config = dict(
    num_hidden_layers=14,
    hidden_size=160,
    num_attention_heads=5,
    num_key_value_heads=5,
    head_dim=32,
    intermediate_size=640,
    vocab_size=4064,
    hidden_act='tanh_gelu',
    norm='layernorm',
    norm_place='pre',
    norm_eps=1e-05,
    positions='learned+rope',
    rope_theta=10000.0,
    rope_fraction=1.0,
    qk_norm=False,
    attn_scale=0.177,
    bias='all',
    tie_word_embeddings=True,
    parallel_block=False,
    extras=['capped logits'],
    init='normal',
    init_std_qkv=0.0395,
    init_std_o=0.00745,
    init_std_up=0.0395,
    init_std_down=0.00745,
    optimizer='adamw',
    learning_rate=0.00219,
    beta1=0.9,
    beta2=0.99,
    weight_decay=0.065,
    lr_head=0.0121,
    max_grad_norm=1.0,
    warmup_steps=315,
    schedule='wsd',
    decay_fraction=0.901,
    decay_shape='linear',
    final_lr_fraction=0.0,
    batch_tokens=16384,
    max_seq_len=512,
    doc_mask=False,
    train_tokens=127300000,
    max_steps=7770,
    dataset='wikipedia_en',
)
Each number is 128 + 24 x the weight over its row's rms, rounded and kept within 0 to 255. Layers, rows and columns count from 0. Numbers have three digits each. The size before them is the row's rms in percent of the matrix's.

# layer 5 MLP down, 160x640, rms 0.108, rows 0-159, columns 80-159
102:135139204106123111108137112146156122162108148147091144149102124103134119134126102099153148131128105160092127171073162158121130142148126075145111146130147150124123144146095111090118125126117128094089109118149101161128116135108077098119162127
104:066160148114131148129111149139103063117154133117090117137160107100164144140131147120125080126106103146136137125174095126098152119141150113128125137181128148134116155089103109163119146133113141141080144109116139131118156177172087113117077151
101:193124142139105104094153127166136103117111186113125143076079079143112141104168089110165123146158110052125120084128128120094163139117124142124140160140115104153155139095129134113136113141135123121096137116103140085140129142166109116129136126
092:112120091084126158086144095185109118150109102100137099166128123096165098115107132135140098124122143163144104121136108155120127120142138116156088128121147150150103109131119129115142121119045126134112128128138171109140127100110140133135113135
104:160075117132150145176129111128145113080175141141158115150103119085121128137101142128116106122100139145135136093089118121113160124128070097123102139097130165142134107145104158099121143142141152116096160107071113119132133114163179097109131156
106:159115092139127106176117139114134103134107165090136087103135122116126138112103135128096158140171147112123120180091119120138106087134152134125152164109142152095153141163125130113118143127126125144143114084105103127136125069089109173137124078
096:150140088126135122093134107126129107130083180160134143098087140153070148128133147114093146141156126093141116120095105107133088109123122148106121165072127099129148122109111139121134132162125164156119142141120104130123167124123119129098175121
092:151139122140118165123129138133106168068089118121121140092111116127159149151089134141125154150058090139159133161116107118140131088134101130138143130095125100103137096125129155115105116136137123117153115104150130143122190159114115117102131145
098:123145097111123143115161100117116131129107165140098102080153107085115113144117127090119107142172109131118125102141149091119090100106101122135148121135139156127149117162107148132123149147145084124148122155145121160072129148172131113135097151
093:079146131151135113098143137125120173129149108102139128118134163125137154135144106150084198126149130147131142167097126117096113130157120162141146113136150154084137120132101117123144111095101087156149114130151112144145114123134130088156088162
104:170154155122116114140154163120179119146124125087122146099127095138174097130137126142142138133143099120115089139154121136122142111151141169124091133152118137114148119129098149147080159182137139091135133120139127140119131084131146136139081117
098:093140156110146139104100160147111126130172174107101123165124132114157089108123124125146133155151135112120162126147087094107127136133133080170107143132098118118160112162162137133148166137171098135100169122135132150079161119138123096116103127
097:110105120152114123111113163115103142133083159108125126150155140118143127103130125117137123143091135133149112115155142102121132130097107139140131134116132148125134140146086124134113111093088123132121134147103106147107142091135060113116125116
102:112156080150097144140155132115120135110135148100106121125122149131100142078099113145144164146102152150136134103101128082118175121086131108167142130157107148159128136109140111158157136118099105110114104106086105134103177164123069102099079128
103:095115087117127140119137099138079146094111127106134127144132068141108101154081160103166184131127128123140161125145148120094111121164147148116105134155164158164156096111140108127119131140139112149123125111133103115097134119105142120073132115
096:129127143126107143160139126150134122153096150169133150165131127121149076122131129103116113081087106199134087056159142125130162142118112149120147164155113091144122136152115090134158129132079132114120143118139130158133121130160147130107111131
094:119144139123131136123141161131122120119078133144119129131118112125132142095121148125120117089127172128201131124123169126145158126102145119119131099096073169143127128145143171150090125126123127133133093110126133099139107139124155135126136114
101:098166144158179125129118064123137137124152125116101077102108188151112139119145157137146098115153135141107150119145156134201073162133096117106108127132136077134112154133130133135135143153177149152178146139110085097134109165159088129153135090
094:103126149121116123152112120119136140117137103095135121117139126099109166142117138118133134154129136106161129149139150135094143115163144185067073135109136166110088126148119099150116164123120105093140116159170098101115104119146106130092118092
092:128112120103100097112126114151179101163115140140117093153083170129143141107161086169149118094073158135105089179091127103077092122130122102095155142134152149111132123129126133126117104153140116073100128090096140119092134072122093107141132129
088:124139137092119131132105109150145101162108172116116111094163150144148151094191098141147142134163155127128106126151109106148122118139146130096130147140125159110163115081144120103107117156149102096145135102131112114112163108128132128078078101
105:112128135127160195115136111169154187143130146152166141166099127104155108154104127156165142135138134122163172114127164135141158111114121115170112104134154116099134151188124121096158141145071151164128113135154135153115113117135153133145181165
091:096113112078109186079125139162095094094111109092141121130123158130128138158066121122146088119147092160104141083101120091119141095127122044093140123131136126122097130162137128125186139117165089106151148104164117081149090130141150105106152149
093:131125174131197114137134105120081139107130121124094164154129141165118124169079111118100122088096096166106127084111115093110145135145138092117106145104109133105118104105126161098146140150065122118116169134096108132136128099075169167160159108
106:108137120148099122153117121097074156155149142087145115189140162116136133136123075175171137105165164136146102125154154175119148097138170126139132107145138133142125167115146125139126097130107142116101145166133184126123112108159086122145111136
097:131125132120155117130159133165126170101137116136163134119138141141136113167103136128124123125126151144100137126117146124172108141095119121129122135077131136131212155147099121102157095097157142152108142091082128157142190133082167129095184144
098:121136166106078138119127110111123115110142077172139159141131135160118065159145129097122109140167111157102160119159091102166106152131163103090196132147125104150106162109140085149127119132146118108100106145193129134131141115137141155160120122
102:123139148157138137124150181126115171127160164150124128173129150130154135141106103145136162127138145143141110117082161114089102137101179114123133103165155108162142165133115106144086113126126128098136121134122106167133066131139087119178120175
098:138137128113115081160115152128136154085134144131166177125143122140147116091104123113136084144117152118161100115146154124176157155107131128076159110121122128128136161094109154129119121130124121122119110115138106123124080153147111115145136161
102:141089121166125146085102149121114149158100124153130105145109123084073095125168158131160123126098123092103119140104147116162142104078118152126102088119148091135114149143146124167130108118148120102133124145120127118121119098149092130094138148
109:163139126128126182138119147139156138119130121130142139140099154106165124122109115143157095104127157121074109169107126136116168160108118139128115123149163166143111136140171128107149109155181128121152106079136138132146143170126170095112135152
106:129082126187153157127152139134122120157131091132144149149132127165133086138161160121124125131111118081153154133141112107127143089124147116128080135103144149174084130134131123125108112118097139185105111110071164166087145106099141126130111137
098:145146144141132133097091125122103129137140186107157072171123100141122128126125106153124094112156098103098140102115134163128141118138165137138200153130129125136140172125119121115160139122105122118122112158079143079118095110161073136141099134
102:157178122102131084101132144151112136121154156134142144114107131188111165109104146116124104139128132109220117139152141147081116139095156149122125099095132147141123145126094124104113130147101146169136085110150148125118132127125118118167093140
161:104155125143122086136133150134134104142139123142161115108121141101155121097142109108129128132149097115165109128159138160185098139146136118129119169138042080131144147134139123140123171136154126155135170151162133117148102108150119139183140117
100:121152101140104150170129097092121123093141102093137113118120113138200135127104110128153109147113137146106143150156125160122123122123113108081119140075114174139139128084142120125126103097107120086090117156159164102157142176130121145121141105
099:151113140138162116128152102136149086184131139109119089125117125131112128154113141160154111113075188124148129061139099112125097111137098155084144163078107119083132093116130127115144106164121106101111124145156095101116103150122118131064151122
099:157123128108136164137138108109074151100089156151137158126112084144155150158142103140140136103129121151097113134103150124060130113099142141153145150140127123163155169059120108146107134117112155173124095127112153100121117125105111189080149116
101:129127166148123138135124136127125117116123083114107111120126119094110136118149086119107134114107159102113144106090093108135144134170100096103168137132106112114157168117156127123127121129102158090111117128161124129116104156123136136118140149
098:097173117182132152095108122122150091161114089112127121151112147128159134129132118108136133137121113122187145150125122106149123141134111160116110113133129116097160140124099146111145135165124232154148094125116121141127159155083133139057101151
098:149141103141134117084139154120116148122156141137154141133119122151112120134123149119133127085119115111126133126118074090134118086155139125155161134117147132093159131132130102115134105124138129128121131135123145134109115066142100151078121112
098:129088115117125151063167108095115097161106092143109101135129147102122130110142160130103146107116135121143161124129138186164104093149080158123141125137134133127122168183151115122154124143126157136118141154169140132131119150108126126150108091
097:131114100043163168093103133150123137119074136145123103171162123134092108141102141160121151129155141177146143115160144118118149116089119119140120125177112132133116127126122147171134112173131105160161114112102176137127103105141140120143103140
094:120130103132148066102156115161133123120100115139118130136140120167117140127102137134107155116088119106102108149100106123163081152153106162138133168153123112110111079138105151138143147096101150155124128153096121136111158125093122139136131097
102:122097137095112139130135131115140058131148109131183112133110112123151137145123135148144123143126127156094114149117165153105154156134134146111164084124157097123108088162115112083162072095157111146100129136142103093103114113162189123082149123
100:098096075119153118145133101131114138126131059117087106132132117124124152157140180136091125185159154071145164149114170063099143109136118117102143121154112146129123117065121103156162127095144118138113111135138123099118167122156150115158134087
096:123124079090098155142108070155106104119192111133156114129129138168125112126114124107135136160141121092126180131115111143170101103135146078132131182137085137157115226122133127137112125116145120157157132137110171078110113108114104176101146098
095:183150157128112113146098109125139150119182093194151133112107106120101107104092119097134123108120120118103093115065093174125105144133130108044189104107119118124125093163157141118117127135155121101137092160125122115137103148099188145110149131
097:124113036120172135144144111109131138148170139133139115129167118151146157123132137160080153099109111150157129102148114116170097150124127064127143121162162146136132110157140095136136086089186136142125094118104154165106188129125080115119145104
094:117123123149132134151155149142095103172151133109149119104126105150112101093141064161132106144099134100108125133128131135152122128111089086157142085169183135136157144153136108082111108112109138110148099095145104067152127153151101126107119145
095:135125170160110116095134141147143119125151096166095129144129118132123145157131122139098089162116096077100155105140113140101125135151111137152086181129104163153115153104136137110175157104088136164102117144098146158130170116081180092132095181
108:143129081158161126108141149138124108142119133105144113143195124110181157109104115136115141154153147127135118175131126155125079125114151115134098106156134111108143154123128116115110129126132125175149076143175113102161148087118091148136133155
106:090157130131173135141112161113095079142116153113135167176123122109187129121132114157087129140141138133102128141079125076137116163128145129098126130104122133133124121079118110140130141128138127133147141118155118108145139148140137127103129099
102:152134116153159154141129114144049120147130139073139146164131095144141137109090129096123093106121135152130125155162064155086111096177098119106106112149116138146106113186122132144102136114089112110126082131102153130124140122118172101141156143
094:108119104185115144142127125127078109139106132106123134141132113132141124180133112121113123108121143142120130149147151136145138116132119117138117094124147160137098100137105095161151119141141129156134144129141154106130137159075145109140109106
101:135089099156131093144131090095168122113118145097144078088138155096075119131130163113148124138091142144067177096130166152128098141132103090129123125139142139163123157096110138117143113130102073087097154125085146141081142154134123165153158133
095:134126110109135150080139091126109135146121141098106132155132119112141098114128131097156130116164161110128147132153150152056118091139136112099131144129117141098162110107115118108162141088072126132093124117126110108124127096126134117119105118
095:141106165135094112103091152097117102109142125136069148107132126106128119142132115112132092120129131113148099097161161106109151097138115106138108128090157131156123127108107088113125175118143142148117174140196153099161066104120112136124142120
099:115068145118146132087147155090124142176096121091156188136187108141093192139126123144093149115100104122131134130151126135154173111087111112144141137075132101130131157134153131117163156140085090169146131136153140130144138126117149131098170174
095:157118136128139091149141113109130142133146085125168096143132106101127166124154133117153123126143107164110170132132147132095094106081145140161099063089129122146128138114115136122120069136123137139142082118159131116163101074151100179117108154
099:138111159116103111172140139142168127118114150137141123150138158132089135112106115146160192110142138147133136167143117111115150167097140173131119114175134100149135108111134107135152104091163148095135136122086145159145104137145150124156112124
096:079121170138150131140097115116140143100128126123110113135140113152090106106168119119122142126124132151112141116103199171158140113103138154154136134098110138101129133146127090115163130093096160084162141134118134135114106146127155101138180088
102:075106128167122128131163124126136124141159098115124119100157128123167085132151141129130153121148112127114121145119129102167103104151166106122122148171134143106102125159112137129122101102184148135134153153141130086103107086147071159144082133
094:139122150149108128116116119129123127116125128090118127133127144115141162083119072179142140135134146124105172155120063144153135127137141119171133147089131148137120146158102085118115176093096087096135115140148111178108117119163120132099053160
098:113150093157081120140135117116135138149142121115109136118154138113139162157128124138137121102177124164108137136147104093162128181104118143091140148139153132154105149100141162094087122101166095121107159135073140122180130135142104092113133128
104:150134113080132107122157097136152136113129109136119135110113165147110125171093131123134143101104112113175074106093108173084119089184083136106141165090153138083098111130143166123130143172151099104142159123105122140093131140092133137129156136
092:083147128120160120108125138135088083149127073132145112099146141144116151098102141111097128128164136096159097129134147089129098133094113151147151113152089132115124135114160096147120106148119125134160151156161098168138098152093149106108055106
097:082107158130169070152104159099149139135188145141140161107121102162140103121123165132077143108104172125100142116099120113152150140142129133105111096137129139132133109110131152103119129079151164111160168113088126112160116088126134067168128105
104:124150114164145117118143081104079139110121142116153175130120090169129126118102112137105106136129127085126133193103111105118113103104105107084114177085122159113119092153109130110118115147147117150156145114133142126147154108133127127150152142
093:083104131107120138147158104132174123098102080100127096132133101168124101139127094124125185092143072133110129124100081137138109159148144119147136166119105135112100130132144120115140142111125079143112163120116091103137193126174115164114117114
098:127130128080089139092125124138168107156130170130153136122118155164111148117137121119098104104096113105169081131106101119155090158101114091136126127127149089140140097161127128142139110133176153116109121120147143130107105100071130152150133147
091:147122149140115149145136105104143124066073141159119095120123129152083036101122147106147180164128114129165168086147124148140116138151151105105167125154122136125154119159142135161160165110150142130148165170169115096121083119090126154136118118
093:137157121149118152125126117133129091148105131183113087137135102133105121123113122130111120148077151103139127086193130135118133137138087125117131130128132120120107186122152124132134149121119148122121131102102111147118087168138175138139140130
097:137146127126136088112139091115165129158165108139115125114147139063094099116138133139129140115134091130152138114181094108132123141119139133166100123124142130116149122144112106114106139165056170141138143109124128126183118118126101088106113088
097:164153132099129140111069095111106133100144110115131135111105130133112125114133121144133144111126121098154138113124116120173166108134142125103106131121142124121129139121123136141091077132158140116126114114103131115155139113142184121148149121
096:139169144132173149079159134114057153125119130148141156163143134125140102193130128187148145109126143133150117130185148119111132149150089139103146098109119167132152142118126122164166123141120136129126099127170149169107151146127169128118153159
099:090144116121141134088106109119114140114131134107102123109116150168071139123153073122100163135117141118130100119098113183059143129131106130116148115114163162127109110124142145113122147100126129101139147080124107170141134155144113100109110147
100:133096169161115147134165145126127130140179166153134142110163147140162133161141104169140121133156109152115142170116152131105147094121117131088128116192131114115080113154140113156136111139158134096163091139150120115151127060179141140169095144
098:146111130127171124136146106119182154147147135148130117074120156118151103148120148150113145130129097102116126097092074126105156156150137160119124085113131134174082151159133136149122127192113108166119104120156120129133172128137124113119091129
100:150125092137116134157117092122137172138106174177108185118102096133151123097185153127114098116114132137147127163088143127125148068134127170108151103104130121132111142142131097119126123117101082151173159125133160134136130157131117132143154110
100:141134186117137158081115141150143140122128126138141086104113130098107155167127150129121152155155108119114128123097135111193135150109132111181156119150139101133136141134143112135126119106134107127128128159105122137124154147126098109107129131
100:138126100119131107153135154108089124150119105129095109116127159123161128135138153107156100134136150128155179139127131132148144086087158128181141125157129135111150101086142102142138112125144147145130147131122140101113091146130140150169160149
101:149143177155105134112120139111124161158154161097093125089156170111132134126113126135102143109078141089131147093112135117133144144143125124127125141120112147118151136099141126116189155085202149096122087131100121145150131111095146155121176125
105:099114158110136114206103140128127145138166096078089127137138107130099122165144118152135146101142166125115092122122121132147169136151146113158132135142129134099133082119141138099108141130164128177095119141177090128105162162135143076141133130
100:085121150149160098140143148108098116136130102112133192143118060132124116118142131148117108181126198173126151154110114110098150115139144133124117116168118163170144117119155101105146122097139138121128108135143135172107140142118150126115147118
097:152186112131122100137141102132122126113121138127123114101112157096137145087154103105167104117122102110139099161131092182137091108095131143102131124130165138148151161152112168108081133145101119100106142108109102094105147154140097143089126108
098:105131136149108107160149125160134101114158152171101076146143138134080129058136164169151108136147108157147129120145130112135125122090126104178122146167129124109115154133127095115130110158116100157105131115111141151143104126096103133128153104
108:110140172142110112172142136168164148116126145153150146104123101143138091154134140119142103100140098153102096188134119120115157168117127066105133153137141126095103149136091115136150139112157122162139138129161122116154104096128141166128123114
098:121131123096138107144085112128137168188150123156128164127110146152094146150150137096123106124136127127098148109137154155174151171105160123141089096119127104076107095078146148110137095132112121136104118114167164125147146146090112181137129141
095:096108110165133125085106092134106165142154148145081199109154105153110117108109172074086146172113128126216132119172129091193138081129148113122130150152130102117080127089108123102151117116149086166125168141139145093097144108131138141109174115
102:107082146156129091141139151140105152168118183134139139125097160161119141135173113132136151155134110103111109111113117188085128143126123113137060105096132095110128085115112176120178157135137125121154170121174146173118097133148082103134093117
101:114134093118158100136122160143146118115161119133136136100113101126108128114131126068156148130132095080097126141137132066131157047106158073120107108116143070144117139142157091077129156101161128146105147128126151137121176113117143120101118161
094:090160147139133139078190135131137162152115144127102168139161120141115114145175104097111135158122104084144131094132154141141151088164147126139147110122152117136168114092149153164145179152082155119158143093085135155120117155145157108099128135
101:133112133091080090146132126119078075122147138116117159124109097107114094158199183120148086138132146128126163102133128137126137121128100114137075114153109141132102109152111123140104115097123124170137139153159105147126138105154102138084114092
102:099132142148127138117105089175128115088088086129130142121108121121156101134128141095152137118128078191078160157092112121125138096133104160138119115180140150148136084173142120135095114117115131155094133075132142115139139139134121105160111101
096:119125123150126105107106119164121141125183082141124128179128133171137153093098093112123122138132127150078105137107125147079148134150133174151161135132092124138153099137144139160126128162153096087149125136097114087166144117157167098130136147
095:131091132079162120114158132133118175102126115131098127073077112125134112092145142102096103128127121132131118119138106182082119138135118101126096095104108093105102155101124116134070091110124098142141115127124093130122125152100135145134139164
093:141124146182135114182145100142108103080117086137141137179130099123140135136110110115144143157165127125073124095108133148075133145148128157154136130120133125134118109128119112187093150150147131118131166133137127114083016153111119143098095161
102:155133085127096138164099144102107135136110133137134117152123099130093088119088137128127128116118107127076131152150114113166142159138131134125099105152127109106123133084093097142097135105106107165102106151146145105140106128150130141120121092
106:138111166126112095102135111117090138101128106111141118157147151112167162147122137133100103125149160136143079123170118142108122122100127106119131085142127137128158112122157166168142088134139129127097104115070102106103125165154109067113118108
103:142127123118122087130114116125180093150119131099134112138146160111103103154148139114145121161087152131127096143137104103138155136126117123175148129101129099115186102152141124116108106116134150127136147134121160106094123135110182118174134103
098:163144128135122185109115161140145148103088173146119088117127105104147133111126096115125146152112118129124086181131112155125081151106118096158099105121128145091115123135137152140118155139123163110140125120104131162138166135127172107123120126
103:124130161136130141059173094116091129168149105110121154070160121134116170160107104154094147127189115111176120133154112134108136134102174163115165108129150119150145138152129118109101133140129130133172119120156122133123152130106118144140172144
100:150083126123105111168172148123166115107120121123113114139155155115136177137093144123129143160131153139168118123106113118181132107157079143142150139150135138128167106118153160084120145127119138170122101155114117164107132174134113121130123129
094:158102159120159149112109137136114153113118146144121100104120115105083122164074120137141124138103132098143104110175162120189101143126110111162147127145119112109113134156128153100107136132170132147106105124116107141139102128173101128181186101
097:123179107148087117091137147150170118191126136157162109127103099177096138121109123111125179114131124127137110087158120167093144132113138182087136119135136112161142098139155130147148125148107107146156101166145134125093096137147142171138083113
097:130101108119136102101181166121163110102082151108136120123129133117109146150118134122134109150160121128099115104111128142084111118103100178112111130121098137083116121076108126138165129159177098097109152112107097118131122120120084152152136144
096:128140127150174148159131120064116082133108107132137176141119200083122145093127159121127154102144142143151135179101146111148094151123143133125110143051154109098104101119130136129115137173148145119136149150121095141132120162107143146107152118
130:160126163073107149114139113142106161152131119086140133124127127153135128150107139093097155136097149130086126150082116142135157117121129120106133099093191126152106091144097109136141071115139088120113083132107120126115132112133130095121125159
100:157149114096131142110162135120104106174054093120103132092132123122165121108099130149127177140129096110162100125166075132172175095119150165140122097127131138085125152116135140121102101154118100120104134151133129162123103148114118122101102129
099:137121139090109189154109193162130107143151130166136119137118170105148112078130117116112131110132145114121133118142130103163175124153165092154136138152132134176107150131143121110128141186068101074158130110099132104151111141130161128112137115
096:144123110113135145102137145139129143170167140124134108141114137132087091117120138126097096089129121090159146096094154133149121139135136136137118170150133102125112129116130121136185143118131131142158174154145168066142142156122170133051146122
097:114156147095099156114105130113107129116123101153095127159137111111160094135103160119143073158126108137095144150088127114135103131126120115150149124162156146169145146134151117086113114112142143110122116128143150153121108141130087100150100124
097:113075098158124171151134121138146099123138173134099131123152124137156149089154122143150134125115166138109122166132197155119150104141139102155142110138111130122125166150148118093156145173131162115106115164149115143110136157175133147118154128
100:140183122159091131119146150133166139120099107180133121154124152146114140143112151145154122105149108129117141153106122122139111142099131182126142108152109082113172134125145151160118111121119165179082098143121127131141093121105152158111151100
096:179089119112156100100135132122146133112078153119131164153147131101115093151147158126128126158121146073144081137152159106148117148113106130144108107164107134117158128146102171149135145112101099186144131110091147126117151127116179104112150121
096:109108125080148118106106155154121095118126126100116125096157125084130108141155185135065144129068136130111138117130131103178103168137114113164148120176168155176114118134114122121111131144070075127145160113126135152105132094110123090161135090
099:169107102101157111112113157117161139179117121136137146162124118073159165126076120160161143130144113147153104148142108142119125114116127131130113139131126127117126116124141095120127119124139105145156139133164159166145099132102143149183087119
094:115122114151131118131136088075165104155129114142115132143124133123094108137133102159145129112109137151140119133154080157148126116140123160174140122129146124069106106106135140152183123166175116123119139134135135128143145159082130132135111174
099:073115147135180142125121137121096099110155095128131121096148091128159143110141128111145086128142126100134155100108151148102089118104138091112087132137105127125134127100169174131108123126156111122133116145043099143133121134148147172163114132
100:148118142102166126185111130106159185111128138141106163119173139129089194097182161136083160119147077109125087128066158127141140119135143107132119084143140128092145137161120170133109130155138129145149113176143148152125150141102092111172162110
100:164099109156068114135101115116121129081138108099144158184136115130139148133137133114184122062103146131095125069098138133117168180169157114162148172098139164118162082137068132093125151092131122117152140134089139156156103156117139115149152152
097:147174120166149127131104152152145150133117149152077136120129158136113066136127146140144149151114167109115147131128139116120122121126094119119106111144168152160097144126106128148126120116113179136163146138130112093144118123120140162127130092
098:104135126129087131130147116126170172100116130098144124101084145099172119114167133134135131153140080120174163107092157108144125098133118139165172126117154137160123168120138144102097118176102121124128126087095165139134138120094125163143115138
100:110138114120110151109129188150178149099092113114071110095155133127167086126119157099143114143124154124119129087154156173167102161116082137093113142114109125097127166117144122127131124139131151109114123139102122133129146141102093096166155141
096:136151110133113152120132106116134127136134130131136129140113144104120070152094116171152108119138131097146111166149134146138139133130120126123168110140128156103125162113134137162084139150123107099110082126135113101123099095109143126153141104
098:105124119133115155149139129132109186141106160131123129118157087113130161144126109123130127136199125120119140157134131149038104115134115121157127091101115110141112118136141117157147119139127146132129132135075124125175136083120130114134135129
098:147123154117107120098145175139180131127163125135126129097149111109136125138120117135114137136126109126137131114138107140161157101160117129137127101133143114160118094157121170128140158158117136075095136140106102139116161119100181131152161142
097:153116122165122180157123094092140136090123126117113062058149137149151152161144154112116101086124108133132145140131132160166098117141127108147139160105132103141116116118143175121117108094111151114119104118098125136143145128139132118142097137
096:083109178138153112145132138117144082141150115125158126124128076096148172135131150105129144147071118135113166119122156140070096167115133099123144125126120095162132122122147129140110117139140156144117110147116124129156112129108180114096119127
102:138117147128089142175140092096149140113138114133115154123138166107114134119155056129183151143134166140122117144163143111124182145155133147102151129107115135113123155118107113157131116147063114152126092128147114129126157129160149156109129133
102:119076072105116121151110143137187109148097126114141116128170146156130089135112161139132148115144116159055133120139096131118133195122145117110127111137088122106124112134127123126113087109095176107137114148127131142140127142120141132160149113
095:113173114121108139148146132123100158104203150096139144137132115153139114117124131132170101128120155178162149105149171144128112161153162118086094125141113147143113132123105072147126132137180143128130149142085145082170118110135085131153131125
090:069107091097150120159141119124119163110107124107131127070127107131152148144136110113141095134151094107105108137140093125121120101103126156153136140118130114087146143122088104138107112116100144074127118153174125191154160122112119114090089133
100:112125127113128146145083137161130166093176129117102170109110099118150127111127124139152113111150129161098158169126135134128148180139146120108114142127129094130119114112122095122089153145164146139159099148123122128157127098131129135151160097
100:129126096134117143099183165123127135132107152122132139142115116123173117079132146117123092180114140148106125129132151177121144162137123128102117104149120096147112086142105157159122134098084169095123105179149144124127174112117133179127139119
091:174140103128107078119102126127163105117126118119105144177129120134079157174151137129156121145133151103148141123168105152152083121170143169147113148131081121138131113147169155123103137144139070148158147152080101093124122151149126147154153111
101:104195128090151114127131114114143199135105106166153113153083111145128121114135143102090107135129134144102111132117169102106091166064138115160122167065107111111110104103097118122161155116159143103097147135153131137117110131098124121153090155
106:100116127124121113146101168111158105140103074183143148157111144150109155131163168129132110199114151116099172133065117131131119153089100154139111109148105089115110145131148165078156116084114152151147080136121171092103115114158144163095139125
098:168179112117148154152089109147140104127100096152142146135091108145096188109148141129096121117101151151158153094125185135081132156136151148167128122110119089145114102068156153157119176116138146108123154131095129108145150116111108126115089159
103:111158133143172122136116135178121128154159120123143081152107115162096123109107103125135093118115122090123105142162146151154088111109146112103132110086130147096161148094117097145132143134135114191146103110162139130146146134094138145126139103
095:149129136143124155123137121096086137105156179157109129186107092138099128134116122140118137094093134143129136081133170122077144149127106146107121180083101098100098124131129154092107146096160113082141127101155131105114126106118111125137130100
095:119146117167128120134130083117137128124126113134153114139143137095112111166122079157118097167160139152122133165160073144112125109163130167112113157102121096088138066131113153139135143132146118128104128117133095145157098166124121125117133147
097:139132128142130134164135135155103143146104146157147123132103159102074144137140124114103146127130135112181106089143088142087131106172108135094132153137149103130085126135133130126125141153101113140116131111160138152101125147126103144177132152
098:122112143111121137099093151111108108134105111161148173109144138119150127146157119159112170140098123173138102141189120118128130179137114173130099136101135124128127150114125141126117157109117137121132142135113152126131103104107116109104095158
098:161173113089125153115048151145115097164130113148142143121127127182127138117153116129112088128157131133103126137152165125145135119138125136109147126094103138170156151162122114114114112116070144129135128121116127126113082121118104149095118181
098:178095138178118153161130128122136155084139125123091129139144141124142111126124127104131132128142114128156129155122103091108144179154140122070127136111122112073142073124136112126085090146152076116092107130135130139142193129175118118170137126
099:184077088099132124163088097115130101128144138111146140103113151143132165127096120122101156145125175103120125137114111145168162176129116159144146115120098081101128158153133132137126118143123142091117157119112121144112164109118159060084118139
097:157120151133118112112085157117152116111151149102111113110122155139127130115133120107124132114147112136141151135076116100089107118106128128174134127127107123135124158138125112099200123104099149132148119137161071093149135130147091125125146155
101:127142139096100152133122095107058149110113106119113129161146145105122168118129104150147143105126148136120125138148116147107104153095107138153140118124127150149117105098153147150105095166069128069102133122145141133156165120105109130142101126
164:091132151114116121131140137117174139149135133126135136129102137135120094152110117140140135097111108148156142112127165119153129149170125150151143154119066140131117131124113133141143191120137155098120193081126146128117104143124158147159116122
097:149138135144145120157083156105134136131124124101111126141124117101173134114116152168105153142166142154151137152141182127107144142163124124097094150145150181117164077085100116077133136088169103136144150141091143150086114145164094138125158110
100:124110108139119123127112126091073119101102153130164115107129123138121090144132132120140140101159142165104130166104131097101119107119134140115147148111124133141122111133160159162129126112144159107132134108148124134145125149171129094135088136
123:121168138128142121181132131187133117107138129084145112117115144148144144124135120109091103135135141168105147155154125155178118109136167132107131081147166196209158133118115109127089088094135102160124090126127115120140145123155101129140090113
097:189132103124123098094084125127117121153132119126097118135145146142117135123088106150125138129114107147150101119114106132057161070107095186144108148121121159159145142138130155137137120133140152140106152119186100162126149100129154103091158116
099:137104119115147130165098118093132131075123155156158105124108134160139134129054122133152100100122145120132121080148138114130140113154134145101105146095133164134106128108128164105094114116115113119092126114133131126124111132134145160154146143
101:088156137148162071143154117135140113096112127151125093080145109157123128119180147124129107114089083102141129094131124085158113122112132120144156117165131115131100108174111124179136116142130166124116117139168113105146142144155103130115135139
101:099102151099113124123127148136173130113091147125156135132133123095151158114159130104134159137128109100099128164107087074122124111118129119136101125126126078108146102148161158132110130176141148097136130135095084098137126138162101135116152125
103:179097124144072121125119128140107131107108100177118114142132165133105165121187139096084132160102145171095122150168136100176119109126128133161136146123116121169109140137123116131137127116104121094147138147145093124135144104135143123132138118
098:115127137118064121093150153138184109114099153100142176127119127141136143116156143159120131098143126153114122101093101112074119149100158169148145103126143128136142166157117121130134119103135131102167117075146128173138100147145154127123134153